Part of a small language model's weights.
Training: a variant of SOAP for these matrices, 537M tokens, 4097 steps.
Each number is 128 + 32 x the weight over its row's rms, rounded and kept within 0 to 255. Layers, rows and columns count from 0. Numbers have three digits each. The size before them is the row's rms in percent of the matrix's.

# layer 10 attention output (transposed), 256x256, rms 0.12, rows 121-127, columns 0-127
099:149148161139156062145094108125120122155153203113124102165106158123141103113120106098140150165110112107147155133145071067126077122122166121138090158136111132165119086115144125101084126149086177126175138142160079187091165132131115189150138102135166122094106159127142145107094142126103166119118111123124162095117186123105118099145182142114123177115134163139062124080121208148171120149125
102:159142162190156169119136128182094074111103110111146109131104152137135161059115107173085133129182072124164143140112101117113130123148156103113119174136081144088174097175155090094155145073192117136122139114124107126127067099142131119147106080156116143042121137134113115067103102148136162112103160123125102146158141118132096105101077101147106150103128159173169084119202119101148144144219
096:120062130067136175188091122093103103172136119125106180101074158131155120103112107082095123115099108127175160113161157116151140167140097129053142142055183149162179090128080128188127158132070113095160121097075088078144106137128145088128136106142115053193111101145083116123100083146116146110121150156133113074096207143029099148087112165066165164169102084104139135189087154160152129089121
097:081143143161077081084127110062059124142124113138166122112117136184093124152150111129150103141163136139133119059112101116124147115121136168093113105154169103186162096137102047110114069123160102163135146134135076196144172135097195152190156104093109119119161078184123131101164119062105143079162110132118074132114127075149088123144152168155159151134082170131103154119169081098152076165133
097:175163151109151122125141109112096133116119112113092177115128168121088096037144110147119143105116138106081172096087111206170133104096184090130081149116124127101122119130101061149129154167093113104157134142100110104132123130129167116138134115107162126057146101111135146151129085107129054121166110129115150163133138127103088139110131104178157154136113106205148092140101116118139075122176
099:115186105155106083134133168165127144086121083170072135136125169149068146103136203110140096109109155137140152161140101066137071154089114111125156172132138107115096130116076129162123130109186170101128096078112166081132072171159152170105132086123184145076132117152077115143137140149181067113142149162084126129102131093143121132080075141109187108179126152169114123134112111107112088188169
097:128107104113109126140179031104110135141051091140079146145154091144116106092124106135102187141115110118168158109171124139204097130123064083087125126166106182152139083148169173140150186144181120083124142072174183120142121140196109114164185128128141158107106118155125150088095116121152136121122112148077142136087092132115115118098143117207138141092202113109108138102101047089135112131115
# layer 10 attention value, 256x256, rms 0.143, rows 122-127, columns 0-127
102:142134118103137160134130110118156144107107121088101094219141091200122132126143114138123106077046126155074154109187200131136141124106169163142159140084177150129124171140141146108064167116088103134080120133127209122110093103162158142088122096136117134134128188167123103096129153111111137173135168139133091148154109111126105154116126138103119081072117170094083119138106164154127117149104
102:158168109128100094072100182126171183124094161140108125089145101131187111184134129115120062105179146148150092090092182137149187108134170155189092144100103169101099119102147058120149116134114162150145081197121143073161139118070100043086128164100128143090121116143159194120134152112164137139106096087144092152175131140133138105110164092164147112125110171186188110080152127128075125193055
102:097168145091140134086134138142144178140135124088106175207092109075093154131119124139086167122072106136160098152179119100138138103062198040156156131118117103152124060155073136143173154166093118156101138138157147088113123079142129137123106165129120157081209111142159124133188161177109130178125088109187144105116127134130137122153127072156152164168199160125111117062084153153154053144184
097:124106159100165090179146125152155138117118122112132118107166077090153076104171110181126111193115109153161168164187153113126117147123082162197162118093148149113119164122164148097073151145121104141173159134081180115158108119116146148083117103121089134184161126141092184179141106152182186142104103100107126078092089163117186170175109129066161151100131101117142084133119150133134113149180
102:194180134222172128140112054158109113118164148091165137194115153141162115104128096139116137143115096095127160135120179097146151172206177110155140173135121141091131132122113149058122121164162129172082129140153140126101146118167113120147164110106109153174128113176103071141105148138124163149158088121126143122124149107114104124131148140159146111092138114088153124111129066103068122110104
103:170142073132113104117060094120131098120138128123171135070128113151145118085087199109178088108162120076136132176117163138120113124108101158210112021115152175119110137136131059121097080107086163125123118184103135133136150061208078142104082112112088065098050120150138150118154125116143125109103118151097087154203124085143097129114110139116120137085115143137125117102096156146086114141132
# layer 10 attention query, 256x256, rms 0.117, rows 128-175, columns 0-127
095:131119146123109117164160155104103137083166178179169094113147152101162095080153103089174183122107149104105058146095090143106122166057103096160110085126130124132133091146106113118110137150176130168114081136104083134036225140106126162153129102098046107099148164108140146150102116138124219122108133156133210095134103103147151105123153146126114158134163121138081083166127069124153156126096
102:114081134153129183134092097136093168132183148086102090150181119145145194167170106151071068200158130156127139120154119104151086168071124105172134123121113117149102135119144101114114162165128101120110112058099111090153100126107160134108117060115092180126128151147152132091116047098089172147128138138139131136050163130049144073155099135129144117139097147111103135135155109102131122127130
087:170044154157125164160151139149137124093129094143129091130051120124154058136127202074095121137142131177106176126113105104111167098135138163124074185156106174120141126195127127169106195099141128132150155096150205109135131162080169196111168109103094076140098125075167136116118085122131166151097127178149116198096096108154109142179129133107145175112115143137114086083064129173110151122116
082:035113105166081130089133084133123209109065112130136089159165122149125074115205140109082132055140115102108162133191163121136112100119167129165093143159161151143104192134140193150127075116112152105105105080139148143107163145116171153129120095156106088107168131140152147159104076200119099077097150116128144125089107114129167166150145152130142106075071123118146101089089185118105137096068
089:140115132123138113157163149145075172124144129096087173152128089118128151144111102110131156121127136157155145086159147122154116177146131207070146153089199115118169144099062127112131149201138159092112161168152110129173146158105113144137107093142145149173166097061095128120138180152200138139218128134056062121105104143090147167081098119147064152161090138175131210118097128128086131138138
079:122139103124122135085099139124117149135167089175145130134151146135114113126108152076131108126158092128160122183073145098096140154141128135186140118146143095114114182085093157113182050091108111098054113131141147147105117030121126120120132130158083147088170128079164074159156173120133125116146122118065125157088139126111185130110167118063095146105175128155119122162078125100121163090091
085:129098088091133166061149181083195112120174102166142079135153116175147134110086136158114167156132099143136118139123161059146135078159096049122107066125171122148123195130152111215119058107113085130145079107058098129143088136140128220135089096140154115156121152121139087159146168087124113110098123130147107203121142149100102115173118133045134129108133165119120131147134147153120085191108
091:173141156102074168162110133099133066147098127162076123154148132125116139128100080160135113131103134102147125185059173161129142133126139158120171168169180139119164135108107088110161100101110141198114126144127139186190118095052153175166137100110100103120072096067116136105217122198100120168135095096174160106147134077098116155191169187123093172110129162119139118155146135101149052159136
081:129122085141120145132120081124118126137133167101047147149071062192122125145119153188098069107083104150164160117137118132164146123152071156113170113083140156132142082138108140055126126133164150121092160083169098143153142111122112163180165091103130175134104063088123098144115142178108163137167117122177095096148108151172183083151141112115078191098102174145148144126172106090099118100219
081:164166158132140146149133193146156182154124116124143139143093111178098106106140129128135191142131129140171134148109142152137099115112106158105149108158122131157106159138059118144136092161088119144043135165155107187126147178149045121138115153112139125175109157121158162159113140105138170119117161131115116163132144129149161130193157089067123117120173044178094168119108139164108119142106
088:140128120150079133128152118141133134161164101059139153106085150125056102145156175158117122129102128157124130105115139086066114156117154112139108117112087187116175139167109061194124075077147081056117114151118128160087141132175151128130157058107160119056151166045091100111070125219150129100153053115136115121120156154072158140210097161116119146118108089070133107104106112100144089148143
086:133148117141183116106105145135145120152131153151152162097063117149150135134182110203110114084122056117115155138223172164147209116090113093124094150095137121184163127134097104113177090114101128171100131083107095089171125160124152140074198173112076079189101147162128090108130059112165130204163111096209125103122099144195139108111127156137090135133153140096111105137091141101114112165184
082:091124172131128200161110076126133166186122164123120143127144153089133111090100094119165114118154125166153142124123133111147118133155101118170164106154098125121133134131116195120113092067130150128209123069171091115145138123090094141165067125067077166135080114155134173156060102147124068185148110117120200073151134072165151117128117140085057138118118199175102144099119125105091182149147
090:080131065120122117151144098124131198165148100084098198130146203106103161144134157104112112118089122140181160146154107177116133142120091117116121089132155102093078105117118094055110157117091127111144185122097131127175110114103093143091083161141115212185119166132135087114101123110114159143144087112076091149150149139166108112115098116124143127098174102117150154130108081185102054135119
096:176063117143086148127110153111136140172136142105121195122169120142094114144158123134102186119054100124104163122192086129123179094145123151108106131113147200100056112133111117115122170100118184157150134115065176087157126142112186128113130122155159150145158135145056163176116136114172098159073078169152151162150131178129140168107103129064135165173202121068156150167084103182170094141091
089:112149149099096145074134151128167110142110107100132126130169137107092105082114129050094158144109111095198103105186110130143132119114113088138079207137125147167119128106097113107133075119110102117100162144144108146113129134125114112141108138110153160129146149226129120111160164154116164120135152118143146137093105126076143097197114175166132137117128057133124159086177125153081139106134
085:078078108163126119055116133116121082135132097101085116136051166124142147166160113144129150130145104149130159128170142107119128132137179102128084079121129168161080082133119115077194077127080075215130145162144120085076121112107099117166184157173099143120144135121140186107135112113119111120146165098141120100128153151116063152129111146145099104081166116129183107121154133155125108131100
093:096118136179149127132121084132122139104124145139103174123147083156163095119142168100177110128093165136098174206110118144103098146085151110119136123132089108127086116089169137202082114110139090100090098109166126128098095119169123162056135082137145152162164094094107163189152128063172118158177144087150095186142060059112183145155091183131097136113104148118118097162099094143119087137087
091:190155087132095064095147145157139141172135127101082162142111121105164119172136097116179079122188102105159143094157179132192116171126139122124161120142127078074120121061165219097173151163158095106106099179135112121130139123155135135130121118134112126116096129088127078098074167097128106139097081090170082106135103162114127140092111137098182152130111138117153101076176074104157126129093
087:131107158098156140109061110116111181091135127130128209118121125119117181150171154099157071170101153136180138159103129071092152090121167065161168135135136131083161105139164138121142099101121066107121163107099186132143134124165129120115131133064138140159130139144166171171175178132096110133082153080093086150136135151108191077115105126108140099127120172130166143051114155185099124080061
084:104058127109114133123139119105062152139161142167117078128115080067137142115131148071237135108133151133168149137096131126137165100184145121113095122118153110092090132136152104144103121131112191101089110083095135050097096107132136133158177150123164099119169126076118165081050101098094203153176114141120149120122128097071098134097092069130104125169081087153147146162087114153129180099124
082:087137149112061177152112125126099129189138072134116112113095110181199129089146096111089151191158114123155145144098162139144161165122171156117113162076102182146096187168143177099043129116127122082133147128106111097105103114130088170112159172207170136094113115092097138087086116138125129116163144126089126124148184172086132129109121130141127102139158171100143128122059097102126077125147
090:122124102123100114108111138120104129126124123142122157065181122105133116125097107107134133112183108128116107141131187032058093149141160163144116128128162101126120165107116181152150089128147083103074106127170064172129086103077084160116085181162139070153137138101121137147092082054060110119113145111072132109129150157180109100092107214186086040137145142130114147103165146130177141103140
086:196097138110143150105196057131148172143103089090098113177144082150181140097074135088176093142104096101167169119162111132143112100126137127107155137144071125127126175142092108173075134204084136159100118125080188112068070151163149182133132095099132174109150137124149145148155174109096103157140130174064130184110039129092098112172112099085117071162123132145126181121122126123176085133119
095:159131159179132167125148090059159096115101166127181095117140141111058064152169085145162139166119119116174145160093123112093172122162117105133109168172211156075108119136132131095178120130173221137075103126137175129140153172132113127154106129104130152167127157105166146122163106129085098136117127192124203096084125113190145140124129183081113119135148184157148168124109120154102093200180
091:113162140166142182128100095110168124167089128136139149142164153068168095197146138104120111122079097084151097150106109175079136124180094122104081153144074198169147072078071099104159139092125178148149099105171125193208110152146108161139122144132097169122172152164131160085109101160144150092089116152037100130141089064145156104143134169130119156165102063131180154156085162094127127107112
085:180127152111120119114084100185124114166103147092137134132124038119122105144149150095129165162137079087140207126151117126166170157145121069067130131101114131123105138162128206131111058149103177118095066116124162068080044135093106148121130123114124170118120141057141159053123152072138145143165129158087114105129147166160107135149100139149118142145059144103150142101163121113076140158183
084:092069157117180143160210101126149182122163169115141162086146142124126113141080143132162093166156187082090040137122088109080125178108080171103141123124112136134108117083094118103088165167187135117090162112143126074182146126171122148090159111082159129075144101135188149112170156185162117108112101098105140098158130132151119100083137143127078093132117155120100117112124172136157128131075
086:134139111116103110131106058072090153123135100165122147141109029144137143109115163121130102137136164104186089113127122123146122129177111168150127102062098151070186162101166122112134163120166087144104082149079117127160097153122100060116145203142156123151132128115124102097142158134095116184111113080134101116079156159188149132160118178099126119128091139153071081084090174150125184117140
095:164100158144150144136090114099070095126180207097085161146129146123119117139150196125179137105105139139159149135125095153122102106104056139154043141125122143118099164091149113161137061124169050126154088077134149128155145123131134145138148163127092127137155131128137139110177137111141104139113153115092135114101101125152143113132190106072151148072108157079109174114121120112107157088148
082:144088112174126092100107075196083095116151152139147127181134120105180057123113123129172109128066126202147171160133170151126134124059176110146142112100155099158069071121136161183172153090085080163108141128120120129141154165097127142075140154159147127135102086123143063138135090160166139153092059108105124087155123114100152088108147104148129111098131175141092159067104102156126108149131
087:202116182061145087112125159101141158168128094191116101157139120136182067157116105177151150148163165073161123126116097092119152113093135061038063104113108134129152135161128113148143097136161154103135102093136157178104102141125085118119096144112147136165093146154098115116146140125063059108102047152141196148088125040104133075104124162160069108101154117120127179191125105136108146122188
087:141121129166148132135122139099095133150179087192100113161086149114097114132129110133182164106118108143127119129142127133093142149089133126151146177134142127164160175046151109114122110102100115155137116144101129123056153158181142089135156111133156123137079116155133159131102143048141107105122080090099073155154126172152118161064109136096072100110147173110128131174064096174108115140133
087:172107127096110092119182099146142115130131082119137139137086164172085112111083122122145118147115134160163116103110111064108107153093094180125053128088160151130135117160134088194092134111082119212149114107118147172175088118064172104115068101148178133118128068174128159130133142153134110166108123148060137135090099131135149131128166136159153090134104153190168124136130134099231098189103
090:151108160106102136170096119107134130133069079171063056107098114107134090160151110111073185163109144114137142146105146147113181129147144130112110161161119121172145108074192089174118152152158181135128094181091132127149087135132128047136098099128116136107076103092160145072136098196085138155121183095130189106129178134163119124129123138039130134124113175120142086149144168123145161107152
094:125160164177129169160168118140128131136122157082116108139136069121123195140125083128088132115098104127097167152149094094072071135170134095170190079107165169100139132096114194115144134131166182115151102137094162139161107143125126103130140111085159185126108144120110143149120134080085095114111125096146109077151154111176127143112075135111109129108125157131086103110152218120109156137164
079:099159164190098108161167121123074136122133162148118185112049171109121123123114122148104145124157126119093108131102177178159126111123126122103113135126114112130149057099148123081114156116122105140139164142159169176180121119153157061138190145130132131149114133154156077168165077082108121134116131129158093090150170081075130110138173124134090156114128110187156122122124140138147164092129
086:074144112046118099124124085168179105109172141117086157137081155121123087108163141114119075105147125112104141088150150154162094135121173172137179189134134140150152018109105133129074102118188120134136113060117159148092122125133132176148147107101187087117140105118133099122125116066049080070160151150100169126113123185157117119092119134102114110133093142170131106139123111140098128142212
094:170120100112155105096182120103067184133118139125145166161130070140181137120087149061128131169097119092203146104173117139139172130093091106124099110122142094143145169098170171102157129172108133153165105082178136106157174117083126096164189137183088119118141112123106173135099137136126132088148087102212161147157139104126170173156183118139108107137141120159146120142069070195137160100123
089:144081127140123109135117158161131088178101086220127087135111126180088079082156115093199142099198085154105150120167088115131116055103112062158184138092110116137119087090165128127135134150099184132139091105124188114105167124110107178137092084102123181118098057092126156094134144152164088123105119116046121089086123156149149121156101174089098163149134110122095104128131156153176150119141
081:119154175164111118128162177158126119160109137086108169152140169176159111102087167107096121141155151097120137110111117173047175142162124100148126099137052131103149177115139117112158196099150123142126156155108195128112095161104081076091144095141094131103136068101145120177180150070173130147145088141074088158139133094152092132150133068111148087184095151083114103154180116107095094103089
092:112125148156127095116075144132150090142170134131136095135138136151066111105120158219158188130170101144092127076187107132151124120191129102135156125127118118219146168114112148176180120178139094147149151153117089165126131117133125122152093083084142145167151137078140132073140120108147108108150131161142061111152167161116152159163116076120104173128091139171129161052082163059077167132109
090:118090133095113129146079096084164091137124091111144119101098144139155133142070104104129129138083138138187103120152082113076144115098161145168141204106094202130101124119171095131078089108131112135078147142160190093114089207114138174061158142125113122130196174085092160122106142077125187103162097166146101096135134139110081092137157169153073110113135204075159135140116083093116126108121
088:136083132149149106083132124157168145110182126157157133122139100112112114139046203083169144161101096113179139112129137195114186155137142115142128190119125131126098175140072107118098043121096131110138066164153112141172140132155120148122095101184145105120190157114146092134154122168105150146118096055142151149090125164115073189175131169183085216126101140104136143133119060171136115143093
094:114113089146181160164103142165113113101108163155111157121144170068147147078118112117075133159108138119125146140125162129079150147193129087062104123119110166106098103142107110166123150070167102074206118088170102130128137145076128131167176088119105145141146102096116159125179102095182128100141085140169164126156148066142111107104090164137120135124200078128126119085008175133141094165159
090:100103176162152131143141152098129137144129118124136154098169130126101132094105110109105152095195115136120180123126124097083193116160172118152154126106080101168082110138105138118131105167130061164110121140110096139099185131126159087065179095100076135145116138127181113122080138099137141111132185132144158134148116128163110135087120134175136050105130146156165161078090152167134105142144
093:101130129094196084171122122134118095074075160224134126125139164142168094178152101130144110092087028136131143118076083107107159134131120122114175112076097157136100103140188095083111152157148094130148172167142117122098089140119133181080135137091105139106140156096119182164092178125185112110141145128124137126167151169129113162062095103102125120104137126085087108150092105134201134115106
087:111144164097132118089095098069154138038137103107151051161123147151136131118193167067110095131076218097074126181116118104086155084166096154099139126160205133159131143165108122148099175117104136075121147107117209130139136140089091133154130144165167109087127097112156127103133146143087153152137166100132144155155091088100156143152156194145197097141105171158196142224101133083098110125123
# layer 10 attention key, 256x256, rms 0.116, rows 128-175, columns 0-127
092:079108098162204130194163115123165095141137108156080155051148144142113181112093166065182165108118121122077185095121157118145098095142110125102105167106133107068114167115112172146116103069157110145141086117142162140176099109114150134138112163176131134141141106137083071135097128109066107123075123168138080169113143181094093171141130182149148161154152171078151105117073151121121145127048
090:118130084104139101126094100097074111124082076108155137111114113167109137113045160105184122119106129090102122143101120139076120145202127155092158121131169117126093144090154160121117104126098105104100119145129120156180078110145130115131143170207179134075130130085113153113156159139109057152158071150151082093167128123094165164178066125180134118162115185153128178083177123170155063130106
091:045122084165138156153143127127107147101179159156100109140102121108147089142145135112128122131087109162125147151094119116157174208123147081122097133068155126096138159121056168123151043108110100129072116090052134168134169152167100066132134176167136081075175141179143144151152162097097136113106145079107151128110148197100113119158116119081119124138115148095100110131123122093156183159139
095:064078140153110137138169069142141059104146100167138141129136159107161168103041115093127111166142106103082121188117125146088088147126054133117129139086116164147158114126150151120115173102102107103113124150105084082180109078167094168117160138183163206093183135104120167166149143087130073112160126116127089119148123182108136105083128161163140110190094146092099090074201099111084094147129
089:186099173092091141099080148137137161149103103147213122140113062109162139133168124129122110176170155111164188209101081133168151122143197065094157195156143142132105060149152118162081106113121136122144100137138158131143118140121095137142070180123136134125148141159121138144171133190134127110083069069120188176078167160134129174119091130142136144127078095118154125141142135080056135160121
092:175093129142217081149174133129129148179116142116034134104161127125151103122132186139139120086079097153166157085100172153163141169143088138046132094137119129142141075101159159107143194123116146106124136134085112140111155139167167108171105163130181080154118161149116076144127134140113154041114137126176152104192127155147115142158122089173154100106129061115170126110159126119115117166186
090:208176156141111142137139133136176133166109137142093113145103130132113155060135149098167137103093125067118129104062130116184135141127210151119146147141110158185129148104120101104120141138118108093099172135128207161068181100102177078097146144158096150144157088112181136201161108123103072130160155121133159160119082115099069173118113115156162082198166134149127142147116085075144128091054
087:070166102159171158055095134097114173101090145094099140143133134157073142111063137096064173141137209116090112119078168128139120098150109089094112161089111115169097089133152122136159119132113212113174117145116151147087117146129107099125049152127204134118098133170167112112120134131119150137100053112101187088057112106107167202089134117147163122176153167161169117112100123135128159099125
088:124103141152178137117119122107164118099094162164172190083170112135143121134116157134115144143157160130127166106082148147126095068145196100131115154213143125105123166175117109161111101089144089133100106108059124169174117135102118106115119141105098089132101122153149173219174142151110162132159125157090166138103113107168083101118148165150157118106083140116160144146122166131142135100068
090:114099189133130102105140113192186142150149140186091140075131068099104160167176182114117120066157076153199114118179158138091136123138135114170123111144126109104119156203119148127121146135135137112152167152064102121135079099140109107121082149100076105177137099112130073073184116134092077102081159129109105070080181154115108099079063108181168084178109134115111057211084148112138176133132
094:121089174138134093103200121134101122122083058160124103107120124106152134093117167090154088099166109100143111135176118134156150137116171145106103192088136105137051192127132167158155199134156152119149137130163135068111165184125120136192113128103159147086083129123123116098113140098120147084098172137117046173101125121068100142139142107186070116157144098164093108181163090103110179079109
090:098108167129166098077090192140132110109111068095119114200112157116120085125119151121103129143131145149178117124107118131127083114134081097173168136192114105123120110123152152059090143088112151125156150121126117161108136112173107089126152095139137104145143123141125182148095091076141122090111158155083085109154128100167045100119164133110192142128131150092161098149158083206141167091079
088:066137105128183145089124212136122101099131095130121125127134130134151181132117166150102138170128136121142173130099150114153130065100147103137139128101148104153179130117085130118028079121137086086085139144098177188099174119113141180099153127124139116107067126137190126104118154095134128097119176127064100163165093139149165066151187157183149113152111143099129142150111122106101102099136
093:158173172088129096129084139186134156117153181132109071119125100145090152149136133163128146152135074112125123163146139068153133115143102107139134148159084150090136199048104159122155070098154127106113131122117109087134148139131129167152097168116124102098097126119071151167141129080151037118195157128155141123145137053101132154119184105095100134141110154106113098127139159132170176130159
093:158114155099203126103122117171151100110143153166142064142193143123184103139101153133133108097093143107105152136091089085169097152156136121146098093138077100056151175113131126102097108146128062152112123141145142124141175087135076145130126118109148118179094143105122065135168146093129149179196096087128130170142128131102118155205167129099176142135104063130149169130082117115146177095168
088:143042163168127096158155140097118167175110130119123117089126106118150130141129139182153065155124136112067182074137165129163113164164165111081122070107117138113121201094127158154131163157141087172087178095081133140134179122115182153170127149094100141089154077130130114152124120162122105136155136137137090187086053146163106128097139141123160105160173156167124081136100098127098190076076
086:141158202103149127155113128176127122114140138170119124103137136100103156136118130130088118148136169085087115122152152149102159095107130129118184148150073135071154110151078116146079141166174118117154123159185028111117148135045139108135085133115108106126123143145168046144071120134096113155115152126154093133155134144116180143158180073163085198128157139100147160132174132087120159078159
096:123122125175088186169109188094139179163134158131155177119123179164142089064121110168159120151127109060136170089108117094188125115146098151019097089140110105112170100074117098133119171166144138096147138167136099153138108094101210119175146170168085085152128076141183121168113159208122192081145114139093203117133136107116140163208103187158132118172109172090141119107098170130127130129169
093:074185121152124106124083142112132093135132110153189075108147109165143183148120190126171162112122088120166127141106096134123145109111119120139109150164059137124109107163128125125109092146125125158107051139130084092098141126114105126132161136092156113113079053162129135106149119075076180106108156199088136161088123151054115155134179121103151182057103103120147154118083120086096128185167
094:095165138117129109108136136104118160152112086169069098124184103141129114117106100081133158101137107079096168171175095139154117134119147045106103176087111146124129180072048163126107147096104152127165107118075209120128128151187147118094113120170102114106119089189202104134126100073137122138098151131109133143122096127214150099158136100106126136179099115120119107129134127110142161186150
087:111121089129127160138130133116169166102144115081104105162115134105091123117119091126123134097160171099173118154139097089200142156112033181106105125093174163155171089142108123137179141128065082171098149140117175089128100156133086089098107127197083110147143097116067096151168149139173087054177114122163093139187136133117147131152093117113109135124120108120173076124146106123165080154183
087:189127089136094141095146214122172093110123111099157112156148119125141143110158158158143151201110127129101133132166132130133102132155180085131120148107117115158109140126152137125126109099131108116114123181169151098134194159114155090086137151082104108127140156126095147156132131133138119176140148109192139081146129184104101129146152139118091201148129155156104090116073143092138102170086
092:119103122114132149095181129105105097066129089133114119097078159159159156111152221138150130093115095110138144086176119085128144117117120098134120116100076088114081111134095087121094189111087175086126111118071217093207116153131160125108114174110175138181129106182118173138127105105133128129131135108124146145107085134130122160162123168088061225075148129138131185152216079126130200095125
091:093119114093131178131139134116182091093079107140137122124140173130189112107139144115100122062170125129114134169127061150132102144120119124106109079185151100210089192115067150073181079126114137090102155161155143119140114174099123090123086174121046107117094135149120081141111095188084110129123145130181147165123156118136141135146087133124153124118113123084108129095082108194104115091172
099:060158124144157064171187094104132120164126131082113142161184145196094120183104112145063058095167074096169140149109119086124086142136104149114121093099121093170150171146107144113118096153091143155155111154120138158200087121134143183156088155125158157067079164169120121090147090134105155127132084145160139058134158150111137142178130144148157168130090150107068090109171093157139124160191
094:099123101127164133122114076189087133105095107148133185091132138123109122139127105105155122184112147109100137144116179104125139117115121139148118083113182137086127136134144121154113113148165118166115210149132074073092096069138108111156051116155128119071209134099148107112173121160161180169141169117187118117057140154132110119126132092136155088141141099085136168166137176117168122171157
087:127136124158165090112094147132152149126081087117196086152173078151154182147114116157119101180160135137144089126084153110115122115134144124119169163090110150099082150123152106115084141123143102142079153186144159179146139134083077116136155094113093080159110105139138120130116112173115147138055177106123168145117148129154080091175085144138151083118055120115103160126129132083136095106124
096:113120106103079143076063141129127190146046105100116065129129141097131109154117118126160129156103076161120104194147102121198129089173176145116156164151156147167160148114104128156109151111107162188128104183117155142124158094110117080125125076175131152167065162178096098165089082158131105168138169114140133131106150045173147061169091086123120124154123110060110151138189152133155153081210
100:152067095144143115138092114132116128088119160185103148134146160070127128156137184099090118118113112187169140130159093113111153167182111136097178177135125082184106133097116181078110096091118218139148145139130118098131083161128174167193154137162130131138116106088120093094091145141127144135140129163101098139151141127154107137109034123095112080153124138106188177126126105117134119168087
094:078147203133065113146148109135139119156093092110136051105136142157142091101102118148129124129123126119140130129131155103086145123101130211131155141141180107105151088190138127103116066078062163106094124143154119141129172094109128116114131142200120227129156106117113100139106148184136121122112122100133149122153092146042078106140076200105116057073125136093102108115105127130087090171131
090:102131170151148147114121142080109163133106132151188146163160164177107088125122114129133119191147115077128165109135146117178172118117091115123173186097172141124108158105094107135106084091142122100172134078158074141147074130078089162077141106113136132173066141125126101118123139151152141119142170153149155182090103131209047085100122160103165101117181117141143142082129137161143116107129
094:181099140134138172171145105140107078088138144137119177125110183125100174149088127145081088124114132138063170044122131124190121164184104127107111154130122109119118149115183108118104101163178097060151109129130149140090085112164161166132150145121145050110137123102150073169065119152132159162153080102221152179223122136105098194154092119119163094163141158134098119114159183131116099139111
092:151148088087153117122190118174142134152106193136139131126105099145072188083115203154124107133104128083143050127082115123103117137110156129134129091153137081111156162126116064109131131119124095111138175123151101136182094128120117126126083108101130139134167143165098125122085102125154142137149135173135108139119117135091165133168149123075068082211098127118121154098093144137167134115140
094:093157126075111129121100076132166081093162144067133135124109093112142143143174088092102109090170108104167129148164153151147187152137177169101161138132135143146136133135089140143113115083169122095028119169128089117119142137162125083146180164069101138052141120108123086102189136123080154121144132086108080093132183116151143105119120155134153141129149124128179095167182159137142161184085
094:117091133129067125134143126117157134088144134134126126142157121111145129088096124165130151148178165122099114166125138121142087139134128131162135151084118116104127195140113161158186188095116158117146180131147117167128184101129157154175137064179186153081151192147108139093093141160164131116186141120143056152136121125116187118201115116148154129166142072118104178153127121097129117139066
096:165095088169108118143083116099127136090073191074110161121185105142120076157134150091179120089147196155142129100109143072099106096115126179114106152110136139173094134124057131145133151141093142095118087129156095076091032156094151139107124100159138172146103144083155123077126102095121087195164097107185111064188123096184122106087141120191132084167068147107132168137167083125106152156116
090:120138129110214122100090140096151115153204126140152120126185101107095102105153130132084158133129095133105097142152145146036167143063168080178144140055157095112085128116105105184140163124065158070131087121121097119127107166097145165095139131151115089129137117174122127177131188089142124158148097126150058155160136128150135144078105090195150088082162115095140184148163139118087137064140
089:157078147160140202149128152105117084111134112120138091161125127224177179057162134087176126134078155159129196130140077080108185107118097110109125161159181150168110186144102129147144112111074121142128109179182131137125118107149128104116113116132098147160137117158106152128139132132149147168188136151130078061139165170040106090099067074143138172178171130108105166157136138082095139132161
105:128143157118169091120115134199109185119147106130093083167159203134115069124136106156117085140172112142061103102114128112205092104146095100131141158150092155107122120136178111079165096149185139112130093157185125127177098150153176169090128094123095113168140112122130094133141143093138124150115077155088135095113073093086124099203147107151092124098088152134117104102181156142110081183134
094:140074107089097136080138095141152156199150122135118110157173103134156157105051162163074163101123155119143124117119073134142154143152159126119153039095078122161141214124068127130118089071122093159154151104161107126090126104134138187161114110147167133157121144126131153145165160155142180137091209089128141157143146163115117148103161113104090110138057153083136124111151130114042146147141
094:191176094120170116157061105106152162145112085090099158099163119078097141149096118160186168120136159115152112104148170104107122145079146145093112170166188152147106151138065122148102092182144158090201176147071104100119064136121159102152109080143148122112142181169055103037163109148110135072131113137147141123091151108075116135174156096124157154137117099129143130079103171090158100121147
091:100151127091121126150120109158080172134198117091156120168085153120150095122104137131146141085113120200174099132110163111088130147103097111088178121129130107129131137116157127097080128157107114126091131066159140133175152139094113185115177117152159164168097144073099118113086133149127140125108112120127066136134109142127121145162175129086101153154160162105170095125092122149176135149140
092:145135119181070184093174164071115100128092178062083076147173127138116114107105176161074154066141127148135113113120128153148146119117129077084177129099193097095088147080161102082135096155132123139139157101126133120125111130157115153113131117144123190136103104093088169191196107073171169123134068080169147180134122093122141133073152164130095116157171115139097132109105162153166071110129
088:168114181087146100165183146107137110128075123150123124134139144118163124112111144170141132090167126100122111086128130053121112167154192147127107053122098169110151134169156144152064198161194189120087124125060141125117121131065161106128107110125108097108141155138127122171129110065146126111134133136166157124119132138144171097128134129136155092153165161171115145103153179150153132111065
096:160121108062159095147133139102111095109148120173119140224124096197150110129193213147139123183136099108118156122082131108108064094186094167130082131127083077099133110152168178149196125117159079158122151122104123120125077124128139102098113134119152138191079168078131184092117135161092096123144102090065066168118131126050141115154089152158081068082116153098161155139193072102117112143149
091:109132075141109138088065093181120106169091092161164094159153141143211096138127204143129092164116143104109084170180162222090079177089125145145096075128136137088123180108062123132131143090141132176141107145124123127112153161090170135119139105194161131158158191088133149101173100164135141213113142139138156149146106073170135120174126132084144108170100086118118152134162153083154126137127
089:070092151158205123115124085136068120166107071096191108115133114109127152073116106149118121064192179112108144141182138132123101126145107126128099097171062134164115123165110157106125103104154133134144105051134093140185132099141138145075099118144132138211096181175112131103085166119121182126168179149168129135116150088150154079172146138141104154157137183150088153170129161162161125135176
089:126100039128131105132181123096142092182099135166130163150151088084181107185104063142143141100141118148071091164098108128153138121110118103166125110115101136121097144117111104139117151183059077146166089205140092128104128121143177154092116085114077172112140191127151115152155073135085086160129121103092205131098066087116182151059107067089155140112118068150090137146164147137186150122073